Part of a small language model's weights: MLP 1920 GELU, rotary positions.
Each number is 50 + 10 x the weight over its row's rms, rounded and kept within 0 to 99. Layers, rows and columns count from 0. The size before them is the row's rms in percent of the matrix's.

# o: layer 7 attention output (transposed), 320x320, rms 0.101, rows 6-19,70-83,133-147,197-210,261-274, columns 240-319
# v: layer 7 attention value, 64x320, rms 0.0718, rows 6-19, columns 240-319
o133 093:61 66 62 48 64 53 52 43 48 40 58 45 66 52 41 37 45 42 54 33 49 47 53 37 54 44 46 58 62 49 49 66 61 69 43 67 39 43 48 56 48 38 57 51 49 47 51 57 53 81 57 45 82 46 57 48 45 46 36 53 44 67 36 46 48 44 62 52 62 60 42 55 55 51 56 65 55 37 55 50
o197 102:58 38 49 41 56 42 49 29 61 47 46 45 40 66 48 55 61 46 59 65 47 46 34 62 53 65 62 39 63 56 53 53 66 45 48 52 38 68 40 58 42 20 46 50 39 76 41 63 37 63 57 49 56 55 39 59 67 48 47 48 42 49 52 70 59 41 51 43 53 50 50 45 65 47 50 39 50 31 53 62
o261 095:35 40 49 50 46 58 52 50 44 50 58 43 38 68 59 55 56 42 61 46 55 63 37 63 43 41 52 57 44 52 51 56 49 39 35 50 53 54 59 65 57 55 50 40 54 27 47 59 50 43 29 49 58 50 43 52 45 65 36 45 57 53 48 51 55 42 54 56 49 60 61 53 67 53 88 60 37 70 49 54
v6 104:45 56 53 51 48 63 45 53 57 53 54 57 48 67 40 39 38 44 41 53 58 16 65 54 60 55 40 50 32 62 41 48 66 44 36 43 54 41 25 56 51 55 51 48 71 44 58 72 39 48 44 42 50 55 48 51 48 36 41 49 51 45 73 45 55 24 59 38 37 40 45 46 53 63 63 39 58 58 51 60
o6 116:60 62 58 56 47 49 39 49 49 45 42 37 55 46 61 62 62 46 43 54 39 62 34 48 31 55 54 56 51 52 49 54 43 64 51 64 47 40 62 28 40 42 57 57 19 60 49 47 63 54 52 47 40 42 41 43 55 50 48 59 41 57 41 35 44 57 49 59 51 38 44 61 59 42 45 77 45 54 47 44
o70 102:56 42 65 46 58 32 57 43 53 52 63 60 47 57 44 34 55 38 51 59 47 32 60 62 64 39 68 36 54 47 66 39 53 45 69 44 66 50 45 31 53 56 50 57 56 59 49 55 47 53 47 52 47 45 53 61 43 51 56 54 45 52 49 52 58 57 40 53 43 42 49 42 42 45 46 38 43 58 45 55
o134 095:61 35 57 54 48 45 74 55 52 46 53 54 58 40 60 60 49 51 64 50 54 59 66 51 44 42 26 68 62 34 49 30 63 59 61 58 57 59 48 59 45 35 47 39 69 31 55 51 43 56 42 33 60 49 70 39 45 53 58 38 54 61 50 55 52 50 47 52 55 55 52 50 56 48 48 49 33 61 50 54
o198 106:43 44 34 34 49 48 48 60 50 50 51 52 46 45 45 50 40 52 55 57 61 49 52 47 54 49 66 39 43 62 56 53 59 49 38 46 53 43 38 56 71 61 51 47 65 48 47 62 55 60 54 37 50 68 57 59 48 51 48 46 48 44 61 37 41 34 66 47 42 55 47 53 43 60 58 42 55 48 53 48
o262 087:50 51 48 54 64 42 44 56 56 54 37 45 53 43 62 58 24 51 53 50 39 54 46 47 64 62 37 57 39 53 47 72 53 43 49 34 51 53 39 68 45 56 43 48 53 48 52 43 58 51 60 65 50 51 42 40 53 56 52 53 51 46 34 49 32 49 39 50 47 48 52 30 51 55 52 53 65 46 60 54
v7 104:49 47 54 50 51 41 52 56 48 47 50 63 49 42 53 35 43 57 64 37 35 56 60 58 53 50 50 39 52 53 56 40 40 53 46 51 50 51 44 71 76 40 51 43 64 48 36 52 38 48 48 37 56 50 46 30 61 35 56 43 56 52 58 61 49 22 57 43 43 57 69 38 55 62 38 52 55 47 39 52
o7 118:56 64 48 50 30 60 54 48 56 50 51 39 66 51 44 66 46 50 34 47 59 45 48 41 53 36 51 54 62 58 44 67 53 49 60 52 46 55 56 19 21 52 45 51 49 43 62 29 73 52 62 59 53 60 50 54 52 56 37 47 57 28 44 54 53 73 41 45 57 57 22 50 44 38 59 49 66 55 53 40
o71 107:29 47 32 53 54 58 46 55 54 54 55 57 50 58 44 50 67 54 75 58 52 49 74 51 49 73 59 34 56 37 58 41 56 49 45 48 61 54 41 63 49 46 47 50 49 55 50 44 54 45 51 37 58 40 48 34 58 52 61 47 55 66 42 47 52 35 65 60 41 49 69 50 44 55 62 33 51 48 44 54
o135 095:42 53 49 37 54 47 56 43 49 61 46 46 53 44 74 36 45 49 53 66 61 55 56 64 55 62 47 69 36 38 52 50 59 65 50 58 48 46 45 62 67 50 55 32 44 53 60 59 45 63 58 41 64 59 42 48 58 45 67 43 34 74 37 42 26 49 44 70 47 36 45 45 47 50 63 48 43 43 45 63
o199 104:44 28 58 48 59 41 47 53 46 50 44 60 40 59 49 58 48 57 43 42 34 57 50 64 46 47 47 37 37 55 49 53 56 62 57 50 61 61 55 63 64 62 37 42 40 67 35 68 28 52 41 57 33 43 41 45 45 61 49 34 51 39 59 47 45 41 44 47 37 64 58 55 56 54 33 51 45 48 40 42
o263 078:47 51 59 55 60 50 46 56 48 56 51 52 46 52 46 47 44 50 37 64 49 36 47 44 71 56 39 60 42 68 46 44 47 34 63 55 51 41 50 62 65 47 43 73 59 38 63 39 38 54 57 43 47 56 52 49 49 23 54 60 72 59 53 55 50 49 50 46 54 48 47 50 41 64 49 30 38 69 54 46
v8 105:45 32 50 50 57 43 46 42 47 49 56 49 48 30 39 42 47 28 43 48 55 32 49 42 47 47 59 52 48 52 51 46 51 60 39 55 40 42 28 52 67 45 45 44 64 51 65 58 24 57 54 45 48 62 47 58 59 66 62 57 48 55 55 40 34 57 56 17 48 51 51 62 40 45 39 34 39 46 37 53
o8 105:57 56 52 46 49 48 43 59 60 39 50 42 61 51 51 62 62 41 50 51 37 52 57 58 50 42 47 50 60 57 46 51 41 43 51 46 66 54 73 44 26 53 44 55 49 44 52 37 58 45 44 49 60 37 58 51 46 50 48 57 51 31 48 75 64 54 43 71 36 41 43 50 56 64 44 60 52 54 69 35
o72 104:45 63 56 43 48 50 46 44 47 51 58 58 35 53 64 52 36 39 47 46 53 61 45 59 60 61 51 48 53 37 56 66 35 46 54 47 56 44 39 60 58 70 49 39 52 61 43 52 65 59 77 50 43 57 42 43 48 61 57 27 46 61 42 59 24 51 50 47 51 54 58 51 34 48 57 50 31 44 35 53
o136 111:42 66 39 63 53 46 52 52 53 56 58 51 43 42 39 33 38 66 50 71 58 43 38 31 42 53 43 60 42 40 39 59 62 44 57 36 43 42 49 29 51 47 45 59 54 51 46 49 53 48 47 56 41 58 34 61 49 54 47 46 59 59 50 36 38 53 59 49 69 69 50 41 54 43 59 29 60 42 40 57
o200 098:52 36 65 55 54 53 65 46 62 59 52 33 47 68 51 40 52 55 48 59 49 55 47 39 50 61 55 49 51 50 69 42 52 55 64 68 33 47 35 48 67 48 58 42 47 42 58 58 36 51 64 53 57 57 55 61 62 48 57 58 56 54 37 54 45 40 58 43 53 53 46 56 59 45 52 38 49 63 42 35
o264 088:58 45 52 47 54 44 54 46 37 52 45 71 52 54 65 46 55 51 58 56 42 53 53 46 54 42 73 48 31 37 45 48 63 45 48 49 50 38 43 68 64 48 59 32 56 52 49 49 32 62 33 42 51 50 55 38 57 30 50 60 54 41 56 36 48 58 43 51 65 66 50 60 43 54 55 47 58 66 56 48
v9 092:45 66 59 43 44 59 41 50 67 61 57 42 33 35 54 49 46 42 52 53 55 33 49 45 55 32 53 46 57 41 49 43 37 35 74 34 56 49 57 37 47 42 52 50 37 54 41 40 52 47 50 70 44 67 69 56 32 57 45 58 51 53 43 50 54 49 59 57 70 73 46 40 46 42 65 33 69 52 68 50
o9 104:63 51 37 39 45 47 56 45 38 47 57 41 67 51 38 54 71 54 44 52 53 63 55 47 40 48 49 58 43 60 61 48 56 44 38 58 54 38 57 64 56 69 49 33 49 44 57 63 48 61 52 28 51 51 45 44 48 49 43 39 49 46 42 45 41 61 42 57 47 44 48 55 49 46 49 68 48 49 34 48
o73 096:39 38 45 69 63 67 62 45 41 52 48 38 42 68 60 45 56 43 38 40 52 33 63 42 65 42 54 45 49 49 65 48 38 49 54 42 59 50 36 46 61 48 52 44 45 68 34 53 59 70 42 62 42 53 60 49 47 44 39 69 48 41 50 50 46 49 57 40 38 51 45 35 69 58 69 51 43 45 66 52
o137 093:61 68 63 54 51 50 50 50 68 47 55 43 19 39 48 47 35 46 41 43 60 49 54 40 58 42 59 46 53 43 42 44 26 65 50 50 47 63 49 28 43 59 52 58 47 49 42 48 47 65 40 54 58 55 69 56 55 47 52 57 70 56 51 52 56 49 64 55 44 54 44 67 32 58 51 52 44 43 63 52
o201 103:46 46 48 50 45 52 49 55 66 61 52 59 53 59 56 30 34 70 50 38 39 52 44 73 58 54 53 44 50 48 44 35 52 61 44 49 46 49 54 51 38 45 63 32 42 51 45 56 62 59 53 38 51 58 54 62 51 48 59 52 57 60 49 59 77 60 53 49 68 55 56 52 49 53 52 39 57 50 55 48
o265 100:48 63 54 41 41 47 51 48 44 41 35 47 55 42 52 63 49 33 51 64 59 48 52 42 53 52 45 53 59 44 53 63 60 62 54 55 44 53 61 48 48 30 43 74 55 44 61 42 49 41 49 59 55 46 42 42 55 70 52 54 40 52 46 48 28 51 60 53 48 51 56 53 36 44 41 56 53 61 54 54
v10 092:53 72 44 40 50 52 30 51 57 66 49 52 58 51 43 53 40 43 46 41 34 45 49 48 46 46 52 52 64 26 40 44 47 54 49 60 51 57 47 49 43 47 54 49 56 52 29 49 30 49 52 55 40 38 47 50 37 65 48 56 43 35 67 56 53 69 55 59 46 42 55 63 57 55 57 46 40 24 41 56
o10 108:51 43 55 45 49 48 82 57 42 36 68 51 39 47 56 49 50 42 68 62 53 48 61 39 62 55 54 49 38 57 54 61 71 52 46 53 55 40 46 38 51 48 56 46 45 39 68 51 58 55 43 51 38 69 30 55 41 54 24 59 46 66 38 33 37 36 47 32 59 51 39 28 56 49 57 67 64 74 50 56
o74 094:54 57 64 62 73 55 40 46 55 50 40 51 46 53 46 43 61 37 48 31 58 35 50 50 53 50 60 45 61 67 62 67 46 60 33 57 52 42 36 51 53 45 43 62 68 62 52 33 47 56 47 48 67 47 39 37 64 55 55 61 68 47 62 60 48 38 64 50 43 48 59 54 60 69 44 47 53 66 52 33
o138 098:44 56 41 65 47 40 30 45 63 50 50 36 40 39 48 54 67 70 58 55 55 55 38 47 48 59 44 54 51 41 37 58 46 45 54 54 43 53 69 55 49 47 53 44 49 43 48 47 59 54 78 46 58 58 45 42 55 50 48 37 42 35 45 45 51 59 44 68 44 48 47 39 41 39 49 52 35 53 44 42
o202 100:62 54 52 51 47 43 34 58 56 59 37 54 63 51 48 45 48 52 46 38 47 56 40 39 48 39 46 55 73 58 45 38 54 65 74 61 41 58 47 48 54 59 50 55 51 54 44 55 49 40 48 62 61 44 68 53 57 45 61 49 31 54 50 69 41 58 38 62 48 50 50 66 50 63 49 50 46 36 54 50
o266 102:62 47 40 40 49 52 53 56 49 56 50 68 40 46 54 57 39 51 35 33 42 49 65 57 42 42 50 45 53 29 59 29 59 44 63 47 64 39 46 45 63 50 39 57 48 58 45 43 54 48 35 45 49 39 66 58 53 49 76 55 68 40 49 73 62 69 50 47 46 42 60 70 32 43 40 49 45 32 62 59
v11 097:44 33 58 51 44 42 50 54 46 37 60 54 50 36 57 38 63 47 47 44 62 46 42 77 45 33 46 53 54 57 50 41 35 57 33 27 56 59 53 29 39 62 56 67 34 73 56 50 57 47 47 54 42 54 41 64 33 49 34 51 58 52 40 47 67 54 46 45 59 47 55 48 49 47 67 58 25 45 46 52
o11 107:44 60 41 73 49 52 54 41 44 53 41 65 56 67 50 45 45 50 72 72 45 53 59 43 61 67 63 57 45 50 50 54 41 47 63 53 48 24 65 60 61 61 49 41 52 37 58 38 55 54 61 43 53 59 40 48 52 60 56 42 61 46 59 46 41 47 52 76 48 49 44 46 40 51 43 45 62 55 52 38
o75 096:47 55 30 51 41 49 41 70 47 62 55 34 67 31 24 53 60 56 43 44 50 57 57 56 38 40 54 57 42 47 37 44 45 49 59 59 76 33 39 29 61 57 57 59 58 43 54 45 60 52 48 43 63 59 42 52 48 58 44 63 55 59 44 51 62 54 61 45 49 45 57 42 57 59 52 46 45 57 57 35
o139 110:48 53 61 44 39 44 72 37 57 50 44 61 42 47 57 60 53 59 42 42 52 37 40 45 52 65 58 37 39 46 46 35 40 39 56 41 58 62 38 56 46 28 43 32 40 58 49 70 44 33 51 50 55 35 65 49 61 55 72 56 45 67 48 59 40 37 68 26 59 50 61 68 45 53 76 47 57 51 60 47
o203 102:69 36 64 41 60 60 35 55 55 36 50 40 37 53 48 45 43 51 41 34 50 57 28 70 39 32 61 63 59 46 45 48 44 56 49 41 40 66 45 54 37 58 64 55 63 52 39 55 51 49 42 50 37 38 42 68 52 53 33 31 49 36 52 53 55 51 53 46 29 50 47 61 54 34 31 70 41 46 35 68
o267 101:52 50 55 50 68 60 39 46 46 49 41 49 40 51 53 38 25 35 60 34 49 59 50 51 55 53 40 45 46 56 72 59 56 43 34 50 34 43 35 50 38 42 50 70 54 40 42 70 43 46 45 47 46 57 54 57 47 35 38 46 48 55 47 52 46 43 26 51 52 54 38 41 56 42 59 76 38 41 53 40
v12 089:58 30 58 62 48 38 50 55 47 63 41 41 60 50 51 49 55 51 68 45 61 49 39 66 46 38 55 60 61 68 60 45 46 59 51 45 72 60 36 40 58 43 49 55 46 74 50 60 38 51 53 58 49 78 59 48 50 48 65 55 47 65 55 75 37 54 48 54 42 51 48 57 60 60 48 51 32 42 45 42
o12 100:49 56 42 50 54 55 56 54 58 39 65 64 46 47 56 68 43 67 51 49 49 48 49 41 59 48 51 49 34 40 52 46 44 45 53 48 34 39 65 48 29 62 39 42 60 44 57 50 43 37 38 35 60 36 43 56 40 68 40 43 44 48 59 34 56 57 61 59 52 52 52 51 54 57 39 51 54 55 54 75
o76 105:63 46 49 50 36 57 47 59 35 61 51 42 46 53 59 47 53 51 46 70 50 58 47 58 52 43 47 46 53 48 40 64 65 39 57 41 64 51 31 37 64 38 63 61 30 32 66 64 61 67 53 65 46 48 51 45 40 49 42 43 52 50 44 58 58 55 44 49 45 50 39 49 51 37 67 55 36 52 43 54
o140 106:47 55 49 62 58 43 28 29 64 51 37 49 45 56 40 47 49 42 46 55 46 56 46 67 42 65 41 48 58 49 65 54 52 64 43 62 63 48 53 73 69 53 44 54 67 60 45 25 42 58 72 55 43 61 49 49 63 37 45 48 54 49 49 45 65 42 39 60 53 51 47 42 34 41 44 59 53 32 39 42
o204 097:48 45 59 45 47 32 56 49 68 52 56 50 47 47 46 49 52 56 60 40 39 48 36 70 46 37 70 58 44 70 42 53 51 62 46 56 57 48 56 29 55 41 61 56 44 43 47 39 59 36 57 56 55 66 49 36 55 46 63 57 57 55 64 41 52 56 57 49 40 40 50 57 47 40 37 44 53 40 50 61
o268 082:42 59 61 39 50 45 58 42 27 60 45 64 40 51 58 38 49 33 48 50 54 33 69 31 54 47 62 28 50 53 58 37 48 37 48 48 52 59 40 59 46 50 51 47 44 61 36 52 41 55 36 60 43 51 58 54 53 49 55 65 64 64 61 63 27 34 37 49 51 57 67 53 42 54 59 43 52 57 48 42
v13 108:49 51 22 47 49 59 29 53 46 52 39 28 51 52 61 40 71 39 62 35 40 66 43 67 51 63 54 57 46 71 34 45 36 51 33 35 45 56 45 35 58 53 57 51 53 63 38 47 46 49 57 53 50 48 27 54 51 57 45 59 50 52 64 44 52 57 49 57 37 54 67 43 62 53 50 52 37 57 33 57
o13 112:49 51 61 41 58 51 66 41 51 44 63 72 64 45 38 52 43 59 36 54 61 48 53 19 44 40 38 42 49 46 56 59 43 56 60 51 47 42 56 62 40 52 40 45 55 32 52 42 54 45 58 40 56 46 73 53 45 48 63 46 53 44 32 51 67 51 57 48 65 33 36 48 29 42 43 44 54 48 44 59
o77 100:49 58 48 46 59 44 36 54 36 63 49 55 51 60 53 44 49 54 59 39 39 45 48 54 44 48 52 46 59 45 42 56 64 37 38 65 61 52 64 36 44 36 32 39 35 57 54 51 49 47 49 56 46 49 36 43 50 46 29 48 55 67 47 53 67 49 63 45 53 60 49 72 65 59 55 53 65 35 56 53
o141 096:50 42 58 46 52 46 49 50 42 40 39 45 30 41 63 45 60 30 49 57 49 37 62 72 65 49 67 49 48 36 44 60 63 51 44 49 52 63 54 54 74 52 55 58 60 54 46 63 48 47 48 53 46 51 61 65 42 37 50 34 27 48 62 45 44 54 53 75 49 55 61 49 49 46 47 57 57 55 56 60
o205 103:47 46 41 61 40 64 47 45 49 41 51 30 40 51 75 47 58 52 73 34 44 61 41 58 54 59 50 61 42 48 48 56 40 39 62 62 49 47 60 62 50 47 59 41 45 57 46 44 36 56 48 56 53 52 29 56 50 67 54 69 44 36 70 60 42 66 33 42 47 52 61 44 65 62 38 67 47 59 58 28
o269 110:52 32 45 41 49 45 44 50 67 57 50 56 50 41 38 43 33 35 37 59 63 64 40 47 55 55 47 55 69 60 45 51 39 42 54 22 52 65 28 42 60 42 48 64 51 58 53 55 47 47 46 56 43 42 58 48 42 46 59 51 46 61 33 47 28 50 67 39 43 44 52 48 59 46 51 48 51 51 62 64
v14 104:49 61 52 48 47 49 45 55 50 35 50 64 52 54 52 55 50 56 51 50 48 61 54 35 50 45 37 42 30 38 46 46 53 67 63 52 66 37 49 51 56 34 48 55 80 41 70 59 41 53 49 46 52 44 60 45 55 66 57 53 62 56 42 33 55 61 46 55 38 37 30 56 46 50 53 39 55 71 53 42
o14 107:53 36 61 41 53 41 59 49 50 72 51 50 46 50 57 49 39 49 47 40 54 52 53 65 46 48 62 55 64 53 64 56 47 50 39 32 27 70 48 45 33 61 56 61 36 63 60 41 57 31 56 48 28 55 35 62 40 42 44 41 32 42 49 60 41 54 58 36 54 62 57 54 54 58 25 65 54 32 56 69
o78 102:56 55 46 76 75 47 55 76 35 33 43 62 37 54 47 59 57 48 71 51 50 50 37 38 47 52 43 43 47 44 51 52 55 48 51 63 62 43 39 63 48 47 52 38 37 47 42 76 43 57 35 62 64 54 56 34 72 47 43 73 52 56 47 50 48 42 39 44 41 37 52 49 46 60 61 37 62 53 50 41
o142 092:46 49 72 45 15 43 50 44 56 60 47 34 65 67 56 47 56 50 42 48 55 50 56 64 48 40 45 48 40 50 44 34 41 57 70 42 68 43 64 58 62 60 58 36 51 60 45 43 61 42 66 41 50 57 43 60 53 49 53 48 40 54 56 52 51 52 64 65 56 45 62 49 42 50 69 55 50 50 51 46
o206 108:57 56 37 59 51 53 50 49 46 54 52 50 42 48 55 56 64 38 69 60 45 53 45 39 56 48 40 51 37 48 41 39 32 61 53 47 61 45 34 59 53 41 41 49 71 46 53 30 44 71 38 53 52 47 70 41 71 55 55 55 50 54 64 41 55 49 45 54 56 42 39 46 52 63 66 35 51 50 39 38
o270 091:31 48 43 48 34 58 58 39 55 57 44 46 45 50 53 35 55 55 54 60 45 68 62 46 56 55 53 40 34 52 57 65 52 36 50 58 42 46 53 50 45 42 56 53 33 40 38 49 33 50 43 45 50 49 40 60 30 48 44 53 61 59 47 63 40 35 30 43 50 74 48 45 55 42 56 43 37 65 53 40
v15 089:44 31 57 45 54 46 64 53 46 48 47 46 52 31 55 61 49 38 48 53 68 39 43 16 46 70 35 56 28 47 43 50 66 56 55 56 56 38 65 52 54 54 42 55 71 50 51 37 42 54 59 39 55 53 52 59 43 47 64 53 57 54 54 55 47 40 49 59 49 31 47 52 43 35 53 44 44 26 54 39
o15 104:39 59 44 37 54 48 49 50 56 50 44 51 52 57 39 51 50 56 69 74 31 54 59 61 70 59 51 46 51 47 40 49 37 54 51 54 45 43 50 51 49 62 60 35 36 54 42 60 57 43 46 44 48 49 45 65 73 57 51 57 48 54 46 53 38 54 37 46 51 61 48 58 50 65 65 43 58 62 47 49
o79 100:44 45 62 55 55 48 46 50 45 47 55 47 44 56 46 49 41 50 29 47 50 42 43 44 30 44 44 44 46 54 58 51 72 53 50 54 74 57 37 30 58 52 41 48 67 40 60 42 57 48 58 47 39 45 65 29 35 70 47 57 50 39 41 44 55 48 59 36 48 35 30 28 63 43 42 58 50 51 42 48
o143 095:51 51 42 59 60 56 49 59 36 40 54 37 68 41 58 51 57 62 61 35 43 47 42 66 59 41 53 38 64 58 44 50 40 52 37 57 62 63 61 60 49 47 54 50 70 50 50 51 36 65 42 53 67 44 60 50 37 52 41 52 52 43 44 43 63 54 53 55 59 39 55 24 52 57 46 49 50 57 50 51
o207 102:54 41 39 35 39 58 61 53 54 50 50 44 62 35 71 58 60 39 63 48 62 46 53 40 40 52 42 58 57 37 66 50 49 45 55 50 46 48 49 50 47 54 54 51 64 46 52 32 45 44 52 50 70 42 44 56 62 41 73 55 47 52 43 50 48 44 54 50 65 51 50 49 47 46 53 50 54 49 55 53
o271 083:46 43 55 65 45 50 47 45 56 65 50 56 35 47 37 57 67 49 43 59 46 49 41 54 42 57 60 58 45 50 42 37 62 54 36 51 36 54 62 66 62 40 58 55 50 69 37 39 49 61 29 55 33 66 62 41 58 39 52 35 65 64 67 44 68 53 52 53 45 58 59 53 60 45 40 46 61 45 44 59
v16 097:47 58 47 53 49 39 32 55 62 41 58 51 44 57 44 54 45 57 54 40 41 21 46 53 51 37 51 53 47 32 66 54 44 53 26 50 51 43 51 51 60 50 52 37 42 55 52 52 43 50 46 49 38 37 58 40 53 33 59 54 47 54 56 35 42 52 50 58 57 43 35 47 56 71 45 35 53 45 54 59
o16 114:42 60 65 47 52 67 60 37 45 69 39 31 66 59 58 61 60 53 53 52 50 68 53 59 59 63 52 59 62 52 41 57 50 43 61 66 46 51 65 61 56 51 49 53 57 37 52 58 45 58 32 46 52 62 40 61 57 66 58 52 58 51 41 62 44 47 59 42 48 56 64 46 50 48 58 68 43 66 43 35
o80 098:65 40 57 56 57 37 47 37 52 40 65 51 36 52 52 56 50 35 36 69 46 44 56 42 31 40 45 27 48 45 55 42 45 53 40 46 60 41 35 46 36 46 55 34 28 63 48 48 54 55 52 36 34 37 63 45 36 34 55 42 50 39 51 40 49 62 45 55 43 37 51 49 52 61 37 53 40 29 54 62
o144 096:58 63 59 63 68 52 51 69 50 42 50 59 37 44 29 64 34 51 45 40 30 46 25 58 61 66 69 62 66 48 40 67 38 51 50 50 40 48 41 37 49 42 67 63 39 46 41 62 54 29 67 49 52 50 74 45 42 47 49 57 48 50 45 44 47 52 44 38 49 57 43 71 55 51 40 51 43 58 69 51
o208 093:51 40 44 44 37 39 47 55 65 51 50 77 68 59 36 46 71 58 62 39 63 49 50 47 50 39 50 45 51 53 44 44 31 53 48 63 59 43 55 56 53 46 60 44 42 63 43 67 30 50 44 50 47 50 34 32 53 45 45 45 55 41 58 39 37 43 42 45 61 53 49 51 45 50 39 46 58 53 54 46
o272 092:54 38 40 45 42 59 50 47 35 56 55 47 62 60 58 35 46 42 70 52 30 46 72 25 48 57 44 59 36 67 63 53 53 39 46 27 57 48 40 51 58 52 47 36 61 63 63 29 64 57 62 62 45 57 41 58 48 43 56 58 52 50 57 53 61 54 41 46 52 43 43 51 52 56 61 27 71 47 44 38
v17 102:50 53 55 47 61 54 69 49 44 53 47 45 59 35 48 34 44 39 44 52 40 44 56 62 58 48 46 45 54 34 40 50 52 52 32 32 65 44 44 43 66 54 46 50 59 55 49 63 55 52 50 59 62 72 52 55 50 56 52 58 38 55 68 27 41 50 45 61 47 38 69 60 45 58 54 64 46 53 53 51
o17 112:61 55 33 60 58 30 37 51 46 45 50 48 62 74 43 42 60 61 45 31 72 61 41 17 33 48 38 49 58 61 72 45 51 65 66 58 44 55 55 61 34 39 35 55 37 43 41 45 42 60 53 48 50 29 53 45 48 39 43 41 67 51 56 71 59 46 42 41 44 62 42 52 47 40 36 36 39 43 57 41
o81 104:40 55 66 55 58 70 38 52 52 55 60 51 57 49 53 38 41 48 43 62 55 49 56 79 62 61 55 65 32 37 42 44 61 36 43 54 57 30 56 45 53 53 53 36 63 38 59 57 59 55 46 38 56 47 46 41 49 51 53 58 47 52 46 42 50 53 59 49 57 54 47 36 57 50 52 59 53 56 48 42
o145 096:70 43 56 43 55 58 48 48 52 52 54 56 36 50 50 72 46 48 53 58 45 37 77 41 43 59 53 41 58 42 32 42 38 48 52 58 54 49 48 40 73 59 51 42 52 66 48 56 44 73 39 55 59 48 46 39 41 59 58 38 56 56 43 39 39 54 75 57 47 49 58 34 54 55 51 46 53 41 33 62
o209 098:29 58 57 51 49 47 62 58 54 50 33 54 51 38 62 62 46 37 52 70 38 36 56 49 69 48 70 57 64 41 50 40 51 63 53 50 63 43 39 49 55 59 62 63 46 50 64 65 51 55 63 57 58 54 52 65 52 57 49 47 44 51 30 39 28 50 39 52 36 47 53 50 44 63 41 68 55 53 53 46
o273 097:57 56 52 63 39 57 72 40 43 42 45 28 52 50 37 48 55 58 70 50 25 42 56 46 50 45 40 50 33 55 53 51 61 46 55 41 56 45 30 52 47 48 60 45 51 55 48 58 33 40 65 52 51 58 48 53 59 50 38 67 49 49 49 51 50 50 51 66 72 73 51 48 57 45 80 25 60 69 52 56
v18 104:47 44 34 52 47 52 67 63 38 48 50 57 54 66 47 59 53 57 47 41 55 70 55 55 44 65 42 53 52 55 33 54 47 32 52 47 51 25 63 51 35 69 48 47 60 40 24 51 53 49 43 56 74 47 54 40 43 53 43 49 46 50 59 34 47 53 49 59 55 40 58 39 56 60 50 38 47 53 50 58
o18 115:48 62 74 48 56 42 34 37 52 54 49 50 51 46 52 53 56 51 41 58 45 42 44 45 67 39 52 51 55 57 68 39 46 58 25 37 54 60 32 44 63 47 71 37 36 49 74 45 52 45 51 54 37 54 30 62 52 47 66 50 47 60 46 56 58 40 39 55 48 62 24 51 55 46 63 51 65 47 47 38
o82 094:55 65 38 31 41 40 50 62 44 60 51 53 53 42 58 34 58 66 60 45 50 46 58 49 59 63 39 45 64 40 42 55 79 53 46 45 62 54 65 61 31 47 56 66 53 36 59 66 46 67 60 51 43 46 60 52 47 53 41 61 46 54 73 44 35 49 45 52 47 41 47 50 38 35 46 57 35 41 52 69
o146 099:55 24 48 51 35 44 57 66 66 55 48 39 34 50 55 53 43 53 66 65 57 52 46 51 45 46 62 54 45 41 29 48 48 47 74 62 44 46 61 49 55 44 37 58 59 52 45 48 33 43 60 37 48 50 58 53 54 55 45 34 54 32 65 59 53 61 54 28 33 30 59 43 57 55 38 39 46 53 47 54
o210 097:64 23 35 68 58 55 44 60 54 38 46 49 50 41 36 59 52 40 42 22 56 72 40 56 38 48 49 58 44 48 30 51 50 35 59 65 42 44 53 46 46 61 49 52 53 60 38 40 49 42 33 60 59 52 62 50 54 42 48 28 46 41 54 57 49 70 57 64 50 39 65 42 53 55 32 53 54 49 48 79
o274 091:45 51 54 54 59 59 58 42 41 41 49 47 50 50 41 58 20 41 50 42 65 39 73 64 36 51 39 62 47 46 40 41 60 40 63 61 52 48 59 48 40 73 47 45 64 66 52 58 65 41 51 49 58 39 59 37 46 41 34 58 38 30 38 41 58 52 51 45 39 58 65 48 49 64 67 43 51 63 40 32
v19 112:53 49 51 50 59 52 24 50 61 43 49 54 54 53 41 58 53 37 52 53 54 54 39 45 52 55 47 63 40 51 34 52 38 57 41 47 50 62 36 25 50 46 51 56 39 68 45 70 46 52 52 51 43 51 61 28 45 49 64 55 47 59 47 44 59 62 55 67 36 44 44 55 45 41 24 74 51 50 48 44
o19 107:43 34 54 44 39 49 80 60 41 52 65 59 55 45 56 41 52 69 41 49 49 42 73 61 57 40 43 38 35 57 54 63 62 34 46 57 57 53 52 52 55 56 56 46 61 41 70 52 38 45 51 68 56 57 35 76 56 41 52 48 49 49 56 74 62 52 35 38 52 56 60 68 39 56 46 31 58 58 42 51
o83 103:76 61 54 33 47 58 32 40 62 57 30 36 43 59 45 55 45 43 55 40 41 51 36 51 48 43 49 48 55 40 42 53 27 64 50 46 61 48 48 50 65 49 45 33 42 61 27 47 67 31 60 42 43 49 58 40 43 56 52 50 64 56 62 39 44 52 65 63 44 37 44 39 63 54 42 39 55 32 51 61
o147 094:50 37 44 46 47 37 52 68 47 42 38 54 40 67 55 68 61 52 75 54 32 56 58 56 53 48 62 62 47 41 59 46 40 34 53 44 44 38 48 57 51 46 57 47 39 35 54 55 51 54 32 52 62 48 49 42 55 47 35 56 52 37 47 39 40 56 65 40 43 42 60 40 58 48 52 50 63 53 57 37